config = dict(
    n_layer=11,
    d_mlp=1280,
    norm_eps=1e-05,
    parallel_block=False,
    lr_head=0.00504,
    seq_len=4096,
)
Each number is 128 + 24 x the weight over its row's rms, rounded and kept within 0 to 255. Layers, rows and columns count from 0. Numbers have three digits each. The size before them is the row's rms in percent of the matrix's.

# layer 2 attention key, 640x640, rms 0.08, rows 49-63, columns 320-479
099:128152158126187134133173112178134083132109116148112106158133116157157090087151176119153127086129115134112115125124095141115142129076116113151117139189125118088145105114151114153105151110165108132133142128133133081163133122137152094112108142120170140129127131145147113149151084109170093124166109119170106147149084119136117147121124073124111116179108131111078141112149119116132127144125156142157154164126124187102114111145128124150139089156147136136122156093112178154123109136110166
094:129111180129111102179139094134109140125152111101152155113185113106151191086141132104124126149129150119151111125078150173137110120131118121075174119144121169090113146101106133117156189153134095130176157089098156126116152139085163125155102155158120146121125148122083116150153077105147105136127104122131136075125134174145081115108154148074113119101118156135152097086117138109157126103117165170110108161111136097143117131096124135142142103127138101092108137126104122108138180104147117
095:133112113147137101148123147138134142114118077094094139112166108118129094123134132134078092138080144110100104105164129129076140132167157149118137127162121155168136156130122164104110156122146083143124150065143141144101168115139171146129104140130145170108147111126154118093135132103153147130117147120094114162132157163132162126076155140126176114149117136157144075133125129114156107154130104143116144081129121142093127159115123138148147102158114124080075101145152120132161113143161100
102:116141087171126119088146142128131122147140126136115156160128146172117126168077105131139142113104088138141143180080082114191121139102120112131127144150158113079108106135139124122120121141146109182161172189125118117149107080139110149141139165144137189149145128132134106119126117110159132138119127094136120157074111077135151142162111108085128103127139099157099121151155104135127133154124124084102098124158146094126147111124085131107127117160136121127137108152110079109136124126148182
103:171132137127165162120103122132097162125129121122130142127127140106124134153109084116145111118150125140141137158125145101120150099144130146102161143155105108174115089108103134130135112136166148155120172126147106135088136157139134119138100140124159097168163182162109093146141153109157125164166108104149076183102158087116131149121142168140164124133162154145131151094158111119109127106149106173128141120121104129119099159150098140148133100159130076130143101150191115174132118119149122
099:152155107189124130146122100096126130161148148082121120132146108145143165169138167093112137135145104095145122112119090085142133152113135093107130059124132131121175128120172185141168086107120138157140106191097141133132133105142103111122117108102134116172119099192098087104123166170128121099083119134095145115155132132111131127142068109144148140127103139155097116113138130109141098109169156108174131108178116091139147104127155110115141094125150131171131101152107125124133147142126150
102:091134114145146108161104110079131129119140108111133148105100100129113112120095150143079112134177142132171121137161122097149140165146137134138135168107116148131140118097101172136146132090114098136121173111164129074133170143126129135132176123152132110110120121156133104137103103141107159126111131114118139146195107164134148113123161133125124127147126148109125132154120121110127180134121119104072131139134123092116105108116111139095129136093088118121133123121140127100126102119134108
099:132157150106172126108127110149121119125120110118096116114089096155151126117116105108143106169109123113120146141150152156143129112159110102119167167132121123076102130156122090134158124114126101114134108132153128127133147113113150122123119096099133149141126124111133121140108151137148125165177135108133116068136128117146140112107124135155100091131140173094146120125128141106146118127115142126085138100134090138132130128133175127161150108111133115140110117131146126112146160135121143
098:125105128090162091148111130116111127103112151150121097159043087185097088101143145107139158110129175121139147087110157118108129126152151149153127129120150173089145160140157121102193083115143149124097130130126129090141093137123137135128119087097146158106128154116132125146118149102118137119115109119134141130098167169093142145125130117123092113094135098123119121168115113115174127141136094121122088130124150124114114143123116092171121111123097162152101155099125121149114100134155119
097:191111118084137151105129148164109139102152129158133140105148130155164099115129125121130113127136142073116131137145102129124113117134119139152148106142100137174116131162119125113107117158145143114128171120121112156150116085136122093101116153091113146105175089138132152148158117119093103100155084139130128107144086110140122146151166146128120096139131179109129101107086159140147150177106158091108133113159122096141129121108092119145102079071125157084147154121117144125133118105152150
098:150121210114122126132126144131119098124125146134127103153124118088114083117141124158110140147136107144101151139162140162126121129102141116111110123046161131166166148086156102125113166103136125171088152104144125134129091131136117126141136120115147127079133148145120122098114123133136140158134155176151129173127136107111134118107144119149138173157144114153086129086120088112156097128135125143097155114078142126157141133162106056082091108109113181128099117117115125091121130178120090
103:120108093147124154115154090137144106091170125110115146142135109132152157119093089145130153119138096093063171111104133117109135143158158089128120160124152103151124102147139131111094113130127151136126121123113151086134131075130153118105143100137125119162105123156110103128139101125119170099129148118148108090148137107131128113131108118118083125087103094185166118152148104089170095115146137115119132107106127130142159134113164174101118136106095139157109089123139146149095113083133120
101:064106099146132104140100118134120153105145129130115171129134129102141116128157146108151085130090120143119128176157141157112087124088091115086156147144149157132149129091138155121113103129071092147124185144097133091094097177133121096064120116120079119161153146152124128144108132093137138095145125117179148092165152176127136139120160098144096091096101138166131125134148135135109124157139115140112098094135161111111090109114132117136131159132151138099113150145103150196123153166156105
099:164110113140141100103129144147130139125141146168104167101131138130169153181110168081140081116130141117108101132172148128090128160119140150082174093087095127136174162135088119110143172131146110109139114128107157136104117175121151135149130182127085154115108135128125154135117127093094075142122160095126127118105157142092102147147117136120140148137178152121094126142128186112185160127131155082175072124172094155132103108112089108090134115117123117117052090125125117176128121159128141
097:165190106147118133145126131111119094144177124118129204120165127076124135136108109130139108146127109142155153160114151126090107126109109120132145123134121118097148115083120115124098102067124104180143113126104109153111119115158079124120110128087110129101131121107137136135130157127106118136109104140156147092128114108100122173135109122137137125131154136102101147143154152113135142141140137124181114128149150133137145098116126098119099121138094089116125139116098114140104111146102139
# layer 2 attention query, 640x640, rms 0.0809, rows 50-63, columns 320-479
092:118116104118102133112118125180110123144113147121133150123126092108117156123119124132104143171138140074147122110116115096114124102131152194120118161149139129114103106128131161117130145131081095126123082124152120122163099144122108119167145125100132145134108133116095114146135115123156144136109103135092099096131176131147121118113118123169192126133106147151141127104127087162152156109154126098148154121120107146115121092127127139101119111120064118113117136121172103120150115120123127
101:130163143161060122102100141142138155133126105112127166109153147084115129098119164130121134141120133140117146138146123132125152129112174119122116133111126097164112130132148149125138106098133156123156111161109110104127091153141127140117109158110150116141129141117145108145121127147144105099121127091144135160169116126131128098083112141118130141151190108095131165166091108147136113119167142153137131129146149142123126130146100150158115087113144138145144126112175073112121137115129107
101:122128099110110133180146140118114103103128084156079109143117142138118154176118124124159047108132124145123137171102118140139135162097127103159119096145168121118136156143114157157152100088104130139148086159134137113110142099075150149131115134119106171110117145098100094122171123148125109155120111139119153111123093142121115172118131133127093148139155121138068148132194144108131136136119127121162117200107109159141127127117139148142138126065111087140117123127120140102137142093129136
102:130083117176160128131072149111171133131147121141128123141146123108119195109118139143137130079126120139146116125138143091098153099132115136103146110107151135167111109205091102142137116109108123105185139160057138124164154119162141138092097139127161150121145164129127094113111133145071124144142118114068101136113086123134110102087146139122074147114151127108121183132144150133101121138113154133162114116141097154103130101153135167147132092149153147164099102139134143165137113132127161
101:112134105110173109105118130095098123108117135103144147158156113136120138132100112133142086132144088096110096146105131134101131105091110168087143129121075164147143093148137147139162134104151136113098119166107156113122149147117124177077127119117149207151095112146147155129140161106100134127122101113122131125152121138082131138195136124142127122172077153139112108128139108138121107136164145146133111145119103138120147133081192103103153143118116123138125101092161116104125144115132140
107:106129168164159096113163120107140132147197105112136101130105131116125126090118169145142125133125092140159112125153129169150116145157114127112166135151124089148078123131115128112159101092141158140155103151135120112088150100086096114138099110107106138110127165132122150141132060138182137144151130131183129070129146127121129097153133126161118135125096115104160117093141130131133136074181157183142119168122072124153137119149106152107091076137140085157157111128131159159133103129127140
102:109170151138113101082147154118151090103138134095111173159149131090116109125141086100152117134099127151124117134137128118090193083142121144124081129153138085128152128154110137119126152148144150116130148175137091126132114127141114109092122136089165115154147114123101128176125140124148178135113153101114089136150088149086128153085151174175137118124091127107153104149113118137142158188111154139118091138122139161123101102123141157116100084139139134176131130145124163117098109135142102
099:163152125129119095106140090169126113114119168130113154156113141122177123144098126149116121103154165132166135122106126111116120152177110119187132084090161118133124125114185138133141149077179143128132128104137153161133191162102180134108139124137149128156134145116128135119156154121125140094115141141140125141132092113109096152176132153124108111119144110105061173136107100134141130122100116125134162105163144094123144168115114118153131115144137168172116133150117105139131106128149153
100:135120158131146116146136127152109130101130123135112111129139120115138119105094159130152130104163115166065150140108136097121160120140111116121143059104097133156139132108129125138148147140146143102171123108145144147127086165102125121133111133133138140148135135148128145123141099139123129134118044140074137138116098090157147130166156100141114106148166115114122135120105123142151124116108114114166127140130147112078137142134113124122103138089063122148115139128121148098123142119127144
103:139075136109056134127140139162109130112135108120160108138101150129122124151114154126162133146114131117099169154137111119136117152112145132167173131121150061116127122123162113127095157161150115140128138127123132104107100162120114118124113146115110119133104130129138116105101134159097147116115135121119164124191136110148126133123120114111125139145140131137115113153117124106144089092157142088119127161110093129118140126161116115139136072143127155122100118145161144092144123131109116
098:151136102110155173158148099173148120134116158144107166131143123130148108111129150120121098161105082161096126133152118168150136143154153137135135173140134120168116139180156075095128127126061152127154119144128111146148127130172132126099126111125142125151162151156110117116135140132127114119119109118113146140097151094076172129142150134135128094134087140138125115098149123093126165134142157141101113124161077134128096149103149144095153152135173136117167112152119104107113151143121117
100:154159111134139123131133100105109127124129140149100091125109110121146119138142146153112106131130086134170141095128155118129140106121079124183137155158175124146119143119096103133120096097097107180128130128116136139127129071173059108168118137139096132109130170145145156113127095138135088115148134125176127115112110141096137088104107067119105111156128120154137095128134150119074133155088153166155138142144187116113156131119148181158153137132138124092158137135155149118135105108118118
101:145130163148096154102119100161134119181118100124087130164101138069151119182108121128116087133103134108114180145105115130099101132155150135132143079118150119110111135177143142153137162143093172138140092153117100116132128140117120170133129115178138163108092090135133107143173156158112086139169161135101115138127121107127101126173140141146160075182139158133109106130092159135128154088106120125125121142103127104075144139129148114148120161098090082103118115104146099126124136121056116
103:157110129147138120112072165146142163125165120081117181114132121116176163156142157133125074130138128122118129170101148114128083129122106121124121129119114131152131151070124136136086126090153166135150136150120122091125126102140122093138125115133109115139157145088119140156113158158177107162169121103123136136168122134153122178147139167122129111126124087113129137136140134117112107098095132160148116151143143138111162091124179125157122154117112176151117137099172128080126138107154154
# layer 2 attention value, 640x640, rms 0.0852, rows 0-29, columns 320-479
096:161116135140102115136110101098153126132167095097123159152090111073141142103080129139100141135134143155123137131100083118117118166185086132127108145119171144175102139176142102135104176091134118114170140154126132111135090119143113110146131134121137172140079163139148108148126087136095143112148151066150165116145132115160157123126134132096154166156096172138097126140123123156119149106118096177124111162163148125123116099124109142115164096151108106128121146125153090121125090106133115
092:144115099127108126066146093169073132111157151146144117148115159133086131130124156146092170133094112143122118137120135133138096158139133114126108133113137152107118139103117171135126134110132165086117080119188114121089147124115128141139114144187115135151116079124133103101127175087144127165107143118115122139127180088145112159163121154131136124118150159121103135127125081103124120183138132149138145137141095154141194110159126132165120169120107109096143138143185121070136107114131165
099:173116138138118119151130158115132083135133090087140168081075122146108129117132156125119103154125147120132107181160129144127144084112083098179136167115158109099136145130174106093139120085154126148088158134146118135129119148127112114132135128146119093130123163153129134139085130155094123119116166139139182183135118129142098138155137124117142120111159139127115137125135115122123115122084148142129181154114121092125141118172194179150146098111097107105112148126127119126130100066151171
095:085191153118139154127136112084140142186162138127117153136114098110140157122102119200169155150130135141170117094135123151132119125156128120117131101136109101147116100169129121162138119093078115073157094119179131119147101116115121154103139148123132148121129154136111128106147114143123127117106109126111105099150069171111151084189113106079113146113179127154125136122126180138121118076093131124067088139071123137140139149134171183129128162126104107106122153116149125118093126119100136
097:174126138127095110125157147155113147088123139101106057128105160134124129145112134125103098135144118115088119078097126144114122133147099102062105101144120119154116120128143121154100119185106143135131121106130114109093136144135167172134179110113130142094142090152127138121113166126113126119117128129136096153121123101137100144155107121154107131119152131127129108106120151118145120098137072114148125092145056109138124117118110167160158150158154146144120115127159129099128118118154138
092:093110130146197152133100135095144131185200165140110126102145140119142129165120131120125096171132079133152128126104147155122112107141113102128066137143137150134104141096084115107026146141093112140168149148131135136110085106164111128140119165122105072123142131148119097100113140124102076110143123117181131150111113085094161167131131101063124123141098122102101129085125144179137107115118128126139156116149142110087068081165121150118101139150140123135143124104129112136140121078137141
093:116123097094111129141129145139149115114154138152123107132134152142118142104109124102109128167100148124136150109139120112144076102131155138133126134140124139120141122101128117113143151131123116110154122132121134164103126087091156092136144084158116143119115130103064153100119123109128111112154162052131141161122136121132144147167114146131127167111116116091117142119126083130139142128141119130174176137158157150129158149114101149133159142123114124143091108146150128132129089107138164
093:122133147067099115170126147155094147096111154124125142131135102156125132137108114136116091153134106153078116143155144147155122153112125125115100166127128127151102135104125143130119133092095128170103118104151138166129114116124071105135105104109128099116151116120165061136103094120160164128145125161155165182142133148101140130138122113138165120121099118101093113156172122139148110161128142169123102126154147118107094106102113149101124133144125113129119115135124129169107122131098156
095:151190084120167141155126182122183154128137141068118085140138132158127105105153153144096128100094092126110145108130089117102136108107130123103123097102102116094128063142156148132127088125167148170138141113128172146171102126120087140102068155116114125113089142147184121150155135121114110102155152133138111160162117175118124144121118134145145105130130151127114150123112111122100108098130082145104121167150078114140117110135137143123133150105156130193139171138141117135127087119148097
095:079116136130138132103137133148135156139080146142131137145115096124123145113158140121158125143157167127123114125147131154105131083135090093120104099111142153113117103080117123141124151108127141154112090086113130125149130121093112109152134146150130160166108131155101114156136125117161154140089126107108137183102166168133105111109133101174119119091148083186166123164147149125100126118106076140087165129139130150113074141134144125138138144069122092135134136142140132145072114100129132
093:173085093097150125128105111111094083126124147144128126118169143133103101154136137138115128098144115139114090122138129133148146143110148123128138155156101143093110141130109107127130150155158123125154117195110122161122177150120077082115137140129174100115142127115153115135116171130133122101139113094159103113152138144177171099095150100139139109142154138151137156124112116113113129097123102115112142098165117128126153183141160137120180162100099110168079119106140097178106086125140138
096:102143103191171140142137108139132121137161122145186162109116166117160104089118111094113176124136124129141120113096129139123107102159126157083175102182127140191139110124139138126116168145146135144112146112088100111106110109107125083109097076136130103096105135099137134098117138138128141137139157151094102132110132107125111184175077104127130091077123123105140138168147116156134121139128170119150147123075142108120163131118112103160111131102113124133106130130112171111130127141136117
096:181126114085159128117121147138179124143100133151147133122123111134154111125155135145167160100166138109140123119115148092094172085122168140118120123093121117120133119138128115146133153126179144135100119149089120112096098098119084138136077176141124122102137127122138110079172154162118138168127112136134124096116159149168131117166131155135123136118092109102107116108139080147113131168107133129106096148111162132122107136156085121139122120129139132078124107091138130154130139146102122
101:164154153109128121132129159138135122148161135098081135132112150145137122088153122102141148172140141134120114120092136120140173165148132147159155125106086123143095119144133106127133144148114100099147184162103130140140108172112101153164096124108135116128123129142123116146144124114142106171165130081101110130120116079106148202095126108132163132116088170079135145082102101122128143138106154103079173123164165154139136137120119118132074103136123099111105120123170123182139135093063127
095:122128122106149074123153113113087119133185103132128116137098098127143164122116135146155122098123134117131147076119168149125135132097121137156106160068106107125173123142139156174107115124123164095148112168155124156104113088142152107107110112132123147175139135106119132125110103130110135137117114140158115104139127123120126129184083171137124139097126126083132128140123159169158136156139132159160137140118109107139157154121100128157167147143112108122120098148140127140143095134140123
096:133118127123101150118121149118132095110118141115132093159134133147151130129135158178135129124110168175112127087102092106130114125141123160099117156152137139109089128108090111140102128105098139160099115108132169100156081107148084134115148104134125117136114170116147146107096114092110091099137147107142099118131088145147137132157122142142142119149133105089121111085138141122122118119160108104118135123103132103121064136109116110151145105123110121161142106136147156128110149124123160
094:094197147120094129129129159157123141185091134160130175158147112155093123156118130091124137129092112082141106108153117136135135149136072140136147140122135128174143149061149164132137145184104143108172104171175116161116122107141120116135147129109138147141107121100111142129131133121149100131117141143124128137123139127139198136148156150155139083086133133119195124079109149147130120166138124148156141116066074129132165154130098170174117147180163095114096118137112169149112129157141154
098:147111147106111177106115115097133111128135114181082166121140168134112123120141155152123158119128106098159123205116128121145099135077116096130108121137110137141148118126094151181103144164131103182109110097082107112108168139172131150128125099161055158143091128108151127116176133147143074138119158115133109165139070148137131103130101140075135114135125086144121141134144112122115134141143150093109142092108113111073117128116120188180149152101094114147152126175124136122135148175142097
098:114102112111132136129128151115168151145108120155118165124139122130160147110126116096146143150123134176119162115158132119129152112160110099102155084122151124139110139148161154157125125153188109170122120106167114154107139147073128153117158155125153154149106135119104107168100143142099139159104137101141122165141111135087106114141113152167084144141127135106124113129122120117132159123107138142090121098127181137138133130099090126106121115108184110171147110147105139133114107124106092
094:118128125109140183107102117108125150104138142118103181166146133167131159150125111139157155135068092137119118109107109147131117119122149157087145159133134097120104144138163134139162093136158108132115113159159126082110095113107117148134147108105133115123137097145142121137140129155148110123115133124115118105113117137154120121143100118116138135153134130140142158131151120084081153096129154145133131096133101174141114143090117116144160150127140127151122169127083140181125107155123101
097:158111098129119162101113139127113131152089141161124126128133136120104127147092133115149137097137128116143155138150133093120156077082117130136096070089126140123109128129144125111157130077072155121119154146112156096140130096099170154148117139161101156140132133173134175157122077087066135154124097136108109125145118107150092140135161130118120115132136128095149085129124086129158138132070130123103156166122135108161101096072145114159135110147173135100114113127126168151116156103080134
094:133115147086138126123158102095147136111134150088141130120121191175112117159145101115140098137151123110118130108137138143159133123085130137131102124100121166107124109148165124141149142110111116157103166152122157189121122109150127131163131129159107128159106139105074118064120074121126104178140135134120167136134093106127135105117116081152152153120109104161158125141158114116166148124069148131141107119136139117132134110122139115118115130161104138127153125100136085086098106131123130
093:137112115113112095152100165114133088128153094112088140150150097126121095101134139139114090139124111129129102088143140105141106157151119135152094090158154123125126129126134102137148131140159159144074108165146106138142171146144097100123105122163174130090139159144108165111169163129058121152128132140153152104156115123151107116126132134130154161133121131153124097122135108167139090155128153154138117129135101097105140139130071097121133086126165116157095176107145152077131092165100093
093:140113096111123110119100102137145124118136143143141147125134124145163145141077107087116138140120080123097124120144133140161142100115161125132138153151121119086101106109161152118128082108097121111163146117125118149138102128162194151135139140104124147106124128135148116145155158130172118135130091129131083117155105134126164159128138156129152141111131165138131134096142089149104155152142129131146087131135105110196094150204116123117109119136134088101117099152134095184121114117170142
092:111179132115091160154129084105104134099119133076117126101099128101136109152084114157132132146135162148121110118151120123137109149094100110133123099121160067105148110094159118102137139168121095122153116133135138111108112138116123155073114123170136122140132142083068151141121110100127131090171161111113145122154129155133115117111105141094153147154101145175127129113055113126188121116110149126118077080118100150102138137110141117127092087138162107119122139113093137113125159141151116
092:119100148138139197125119160153142137103139135138175101163110110108147147158124125142140120141132128110122091138179147076154104127114139135125120109128112180126144125116085159124146154164116155137136181119163133108115133102157129116156121156107108128146137104110121113117135177145140180125141104114136126121128122129138098116167101130148078159121083120119123082121114080101130138094141097103124114142113117132114088132082121148117100133112121088137152122130089113159140136082152151
093:124182147123124147122122118120117138130075130087152129118113134111119110133148180179109124121122137160096147127121141058116126077126117130094096149094113174149108146127151130164088076149102127125138109151143137140119105125165138108125133086129110144157171118160188141123128089140088131162157141068063106104133105149133150175130114184120115131149122112127136139119137142094154121096135117161126094159133114118124142098098157139149123122141147137128162138163122089125110106115134129
097:154144184109110068149138088125176123105145138142162136124153102160114146129101104138154152151149149182166132163118133108191165124100148110121118099127079126117110141123097132098117120070143094111176112106093153106124087129101147126139061155070164103148130110163110156081126101147146138146119104147113111125115121128119102168118144146107112118074135154178150131158142089147105159137091093114117076117165140176087124143160115127159154109152166134148125110095101121147105076111136107
092:125131124096105085146163138121146121164123125129120161103109124088122140075155122086146076152139114103121089136103154159125153083140144140100159123154144096107100128131137124118140182162081142139113104184122079134125157111107125121139127128098055121126144088124136152175109141121125105116068127127148147100075090175122174135155141113105108161135107114136136165095163170131129103110133135119094155157121116115133111113149154118112128162136121137123084130138095175134140124153133085
094:127132138140102153130150133121146140113129105169122164138146158129101125153070126125122141170112133152151129145145107092124139146122132094162120151115152123124066146151152140135115165106130102118151146130107139157125154117113161096083165134143149116132169150124108077131171087083095122141147163105124094123077110141103100117144123118125100125146124115117150119117085131140136137122125135136134120076104116123124145151108142130142160154133134109157157086203164148190091141156148170
# layer 2 attention output (transposed), 640x640, rms 0.0804, rows 0-28, columns 320-479
097:115140101160133125195158128145089141131164196124123124105180101110166104111136121124119087144142177153114126149171138178139144130152103154077118107101166113096134103127103116135129106116112144097144139093100105194105123132146180136163173135152130108125115130163130115147120111130138106116137133159152134101131117114119099132142110155149177188106132125137099150116130116127164119153109112115119110122170135125114140153157144135089096143103110188124125155143134116165100147114154135
095:133148164108109161145123127120173124143137128190126148159093098130137122146127117106135137136142118152120156120141135135148155129153156152112098078119173152131147126112147146099129124090094135139104137147153153124145114127152173118127099123132127114099111160164119121148093150153116139106120131112107165115159101134143069129149088166116101086137111098163142106131135128142093153097122168104103157090131113132126117149128117113101131123129134119102115162148134166104146137075093149
100:135139097156090153134151122138095159131131123094120117142129111179142166102146076146074125150131140154109136144130122154136156107104166087162147152095121123134076081132122100116169095185127132104126095085118104139105127115149105102128146127142133111122113119143165101126074136137130120076116104175140142142141122098138132159120177105157135144137156099160137128130134159126143093133171110115121145091157144113152119089102124115111053125144181095106107104155145096144150133111126124
097:174091112133171120117129132179134144130142086179103170148174122150125112129154114138139097135113119135135141167118131129155127135094119129149134105152125143138139126112146088112169101117085119154125113123112147102132103119145126085124148120133103157076138084143094118135139141158157115147157105114128158117121102101142121167124118109149128116073153076141109111132123131150107131107100086092113073144132148105121102135141134131112087109122136137152148131123101149163130110097116136
095:123094089142101116112125118076114116154114191151082143127136117117115148139083139123139099174093169131095091138111135121144120086139131101125145139143115146136116136109099194068174157111130125146157131104089105134098149154164105114150113125159141120134115177168165167121128101124100149112097114125124132094147141115139117129140152115167116126131062161113145131133125139113079113145128178080122108153127166107116157130114123155116131100137157116151091139128081153158167143104096059
096:157098158132119126176195168147123151096114131098109110093107071152123106111110160148115161128116146159115137095129100094137143120154094123108154153125118134099112152125112111158147149117090157182148160117165145116140147119132169135126140145135108141152132125159187116153134137118129157109140125140113097120138120132123126144135180149128101172128084111138099118154145162162109102152121125134164147146153093174146138111130118135132154103153094125152125178134124103141116133113096121
094:114124113139149119149164144127115160161160149172144148139144118101110098134091126108107066126144136106137120095163167158152165101129124121125140170107160155147150146112107131134096134129125138147133130119155155078141136114105116103125160141150135114106165116115135125112136097173156102136107127160106126101107123129110140133152091127111107142108125132157134145159130124116149098093121126123114154149129081102119106094122110151073149127133121124145128107044155124122157143117165119
096:139113108147119112135142133138116149142121087122115105099126144101129128126133137142149110113111152146116143113164125161131160145141141136151122147136171138102085080108108170144152098126140145114136164118154120095174135142124104063134118152123140139142113081150117128125111109102088129130125126131112101119136119126124163115114102151069138092187122115137136119099128141123148113155128138127079147176114178149144119131123114138126134116141123115138123138144157122146101116149132055
095:154166105124138164113159103120131167119121101155118156150139157133142169145142108100156143160117148123117136179133116124120105116149160104097111132132125126145141145137131128109194131125128151077157137145151142114112194117126118138107114110127155119091138112123096129108113065175135105131133127102132120110124105134120110113162117157141107177117134086086104146159149102093091119109106151129113131118105138105120086119123134122117143156158124112167145112158136118165096115151115085
095:175133151147100127116102113115158151122117138118120154128147109127173121086153173188124150081124139122088089167133187195131138149101136109125119132137111150113135083097148138130162098115107149088147111112147120152126111138091118082106107085129097120138122132115124156119097097119142154168141135074132133137096104137132146140144087120116118116112139116144125123106146107173135105117147125070148076145120153074146092086157126153143105098112079131125122115110143101150166160137118125
095:104128135138110129153114126115109145136157183079153097165119134123094158123096077144101136089096168140107156146106110132129137118126125088082135116093120118143146149117155101162094113143115103148166125137151111114118144098113132146118133126145134172148138107149148184140163130129101164117140103146135104132143136143109139116092139132138119168131141116115148112132139080112128187103137151136154126065125131127133125112175130117105075137143105141115099104143145108125159116139144111
098:120091146143074088164156136097128132137152139131097142134116123120115123192124134140106133098131099123100172134095143123137178154156086115163095150142153144154084132121158162123139127145133140106081122179120129198138106111106131085106114120125116138094167157118130190141140158117112168112120151141136140133166108119126128116147153128099134104119171132110087120104091130123106098127135112129133131092146134097113140108141074119136152094119122158130164140149153102114126095058153125
100:073111133095092121162091113129112132125129098142132091144153145118155132130113101134109148135150152126141130128139118137106142193148127115105142140113177155169171124150172125129149155129131146126142147152150151122174121127100145107149101154154163134158140056176126102153139143114095129167138088162142100143118142156104117111118123143118104131127161144152166144123155137165094129116105128116140116125096118118138130141130143105139139140129113096116119109099148066104127108144143129
099:160151103110125152128127131145105122131122161108109126110090148075135154132126128080148120147060147087139122132136152125122124102123151202138158091145142158140135134125142196099103118119116118129135155117160096116139145142111103131153126134139101099115129118110109131127111149125122123109118120184117118136116100124094101147129105104123094122154107071128171137120127142102151107113147156065161117125127142144087146110149149145138152158135126118142133113157130164128139145155148143
098:114114116150131113130155128145160145149171106130137140123137109148149144131169114109130151123129095135135169150140091096132122097118114126105147122131139101175105133157120176130104154113169085115129183136105108122148140147149148139160150130108142181124123122168133140130115146144149109131135147121102133126138090117151114154098166165131145120125179106133125115145092160144134108120120143150154129095141146147151124108134110112148117126108115121132129183149167132127159093118150158
097:117134099118100132129128134106102106162153130121130150110106143137190175133114138173087099115118164142143124150139165156115107108137152146144110121116114139118144138195137112132129167135139124147107110125122109169080113128152141154169136151134121153132141129163102080111117152092143138141142096131091127103119136148123117172117104152124107113115156091106111142167141114131128105110135158096108168127083151184124115141094126156066139149154148114094154156149129135136102086149128135
097:177146145179116118145113097138101145129123123136118106135125132059150175105108113104120122116137127102130107106126150107118129111139141101115095125144117069120080112182154097195114105148131132159094166081107144155143161107105161131140098122099124083148165151112142118140134109122106110119105127117124151122124135113144115128118114156098137142136128116176089118133115099163173096118126143125157114140206110138148138150120109105167148121103118102122150134156139118105129068148125099
101:124118144161125145122137102155136098188111109114127101116091135096143134186090137116142097150124070146122160130167144106123133125155093129124113101170100111106145157091104113134132112116127105129105124140144096104135134144096146118140116128128131147137135146115112128118113140125173166093092146104148135155159118115179134107159150134118121131111122166091098150149130139150082096117109165105136142117134164108124142172094109145137135062142121148084144125116123119096123135116110158
098:116111125128151105098135137091138094133113100104124153137140151163149145110097168119135126138117133156139130140125112074144126127114138135114166145116123127121146089092104128127114100114104142103157108118150148107118092115100134124103152124120096118118147077098171146114161107171135148104088107131165156157165165126112152115158113146100168104103089102131111150141158100132089115137116102151182145147173135117084121080135140127137113135104085161176094168135133102074154114160116142
096:140151122123132140134155146153125143146113145109105118062133104161137089126120132072154129139132090153155116139119103138135131172134136137115135090101162106151116110167165144127123127137122090108139142086094119145156152127149152121128103141107121174141133129117107163107150113099149100138131176157092141153103126138072130105115134102116156122104085130141135138148125163151111178168099099110097137130134146085110106095117099140106095138136097132157116131187163132163122112165137132
099:113143147119089141120164137148133102121124178080147120140071102125066194115129167144182125073118158155145105127132131202141107122109084112091133139120084086133146119131132124082117088110101119078099129118103150157113132070096075111182134067148111135094141131143138137124154145129153116160116114109116146116109133142177121102147138169136162108148125111145099091139109089154105139119118159131108091087127110110113109157151164128162126130160123143112180136097122176126133143131155115
097:169081121102104106140121109145131149158183146164122122164133127136121158145123144137135166115144131139116144112148160116181106144177151090118135145073183113129127135103119146163127155133169117121111136149096141135169171098108141142120098128139144127162108137088150098203134148087146126156130129157129113130130114099120123086071107130108148119155131153091127149071146118144115117140137134113169153148151157141119111122152084157118140172110083119131159094137158145068135155115139106
099:122108148124142107102127097123153135140091090132135097141130118117123131121117089167138135111118102193153120109125096112148144125147132137108173158127093119155139128120138110154139092149183167104102122149103139142157112093128122091146125102156168110141125143116122184144158154128110122106149146131138136155160096202143170129132086132149109110126122114120131125140094100129105141153112118099150146112102120107109099128103137129161153145124143146133080122137131133150106131102158144
098:122117142106125159121081125129130130110114111107130089162124143114116117151151096095162121133121119168148131128135138135101126135122151080124120143078118127061140099126152126164111139092147112173109116144135142130132123138105130101135157111117136176104120090102111114112115084116108098120116133135095128154087139175104092116156079133094124116122171127117115136114145123112163146164084090135112094122158149171103133139130151095118107136115110111128160107137123096192115137155142135
096:155150129152177097071178131181122136161145107139073148116174113128136155128126082099145117121132098161127116108101108175140160125113153134084115147139120139154166121126169140189147119148149121149138137099112134121110118152147149132098146126103154133112129124152113174166128117116097113124139136085122120097122154136135175133142133140117150120129130133129111131137113107078116121116155127145114132133124125118123102125153197138113186127172136155147129133114154129156143130146120138
096:127151129095132157111147147116139092138147092124114116140159153102107121102183120133112073092165138141163114130117113148112121164135185155140121113148119133129152086106132125108091124092124131134143127163108082106152151152086115123134102121142136104146156096068127069133119110140139122106156140130148121116077163143064126129085128157071144110119165130063105190138153118129164108140102104145158104131129084116141131140133095116127114105132142135115088131114104128126119117108117132
093:149109101126157113123149162147144176138204084145162130152125118117100094062107137088188158123160129134117124128117131161119119139121199113128129114157071122136143126161113147133118135091105130113132102109122105106117122106151142140148128153122133129116081136094084127142143135148141139124139132145145124166087115125100105092123179064154149135146128088113175135125085178132111111128125104081117140119151153134154121163187154165121147154144143129118109138150127120117099103169130131
099:094090126113135165176128081127120182055100137104157132138169114104123094117093148168150111121150158083070109106113170140144097154124170149078120135136174129155158092109174132139144132110130117131128156144110129135112155155122120139112151104090119140130142102148138097137152127104130105152125168099141104154113141117092164153121115119133104154130121138126059144124127159144125067143105103111095105136140125096140120130135118136137147108114122121119107131127068103119173138117117147
095:150126097114128153141127113133129120061148133091081106113138123122172090160111174136150133135134120149104130170144111115141146135126127101140146112075125129115178151105137151140128115160154168157098128113084119131141127146184190142129150109138127170114119174118130115135130108149149175080148125160130174078128174092150152116128090174157121123121121135109109113111092118134120129107122128120096147078110062113121110079129088142150090119143137163125141119141153137114115143132149176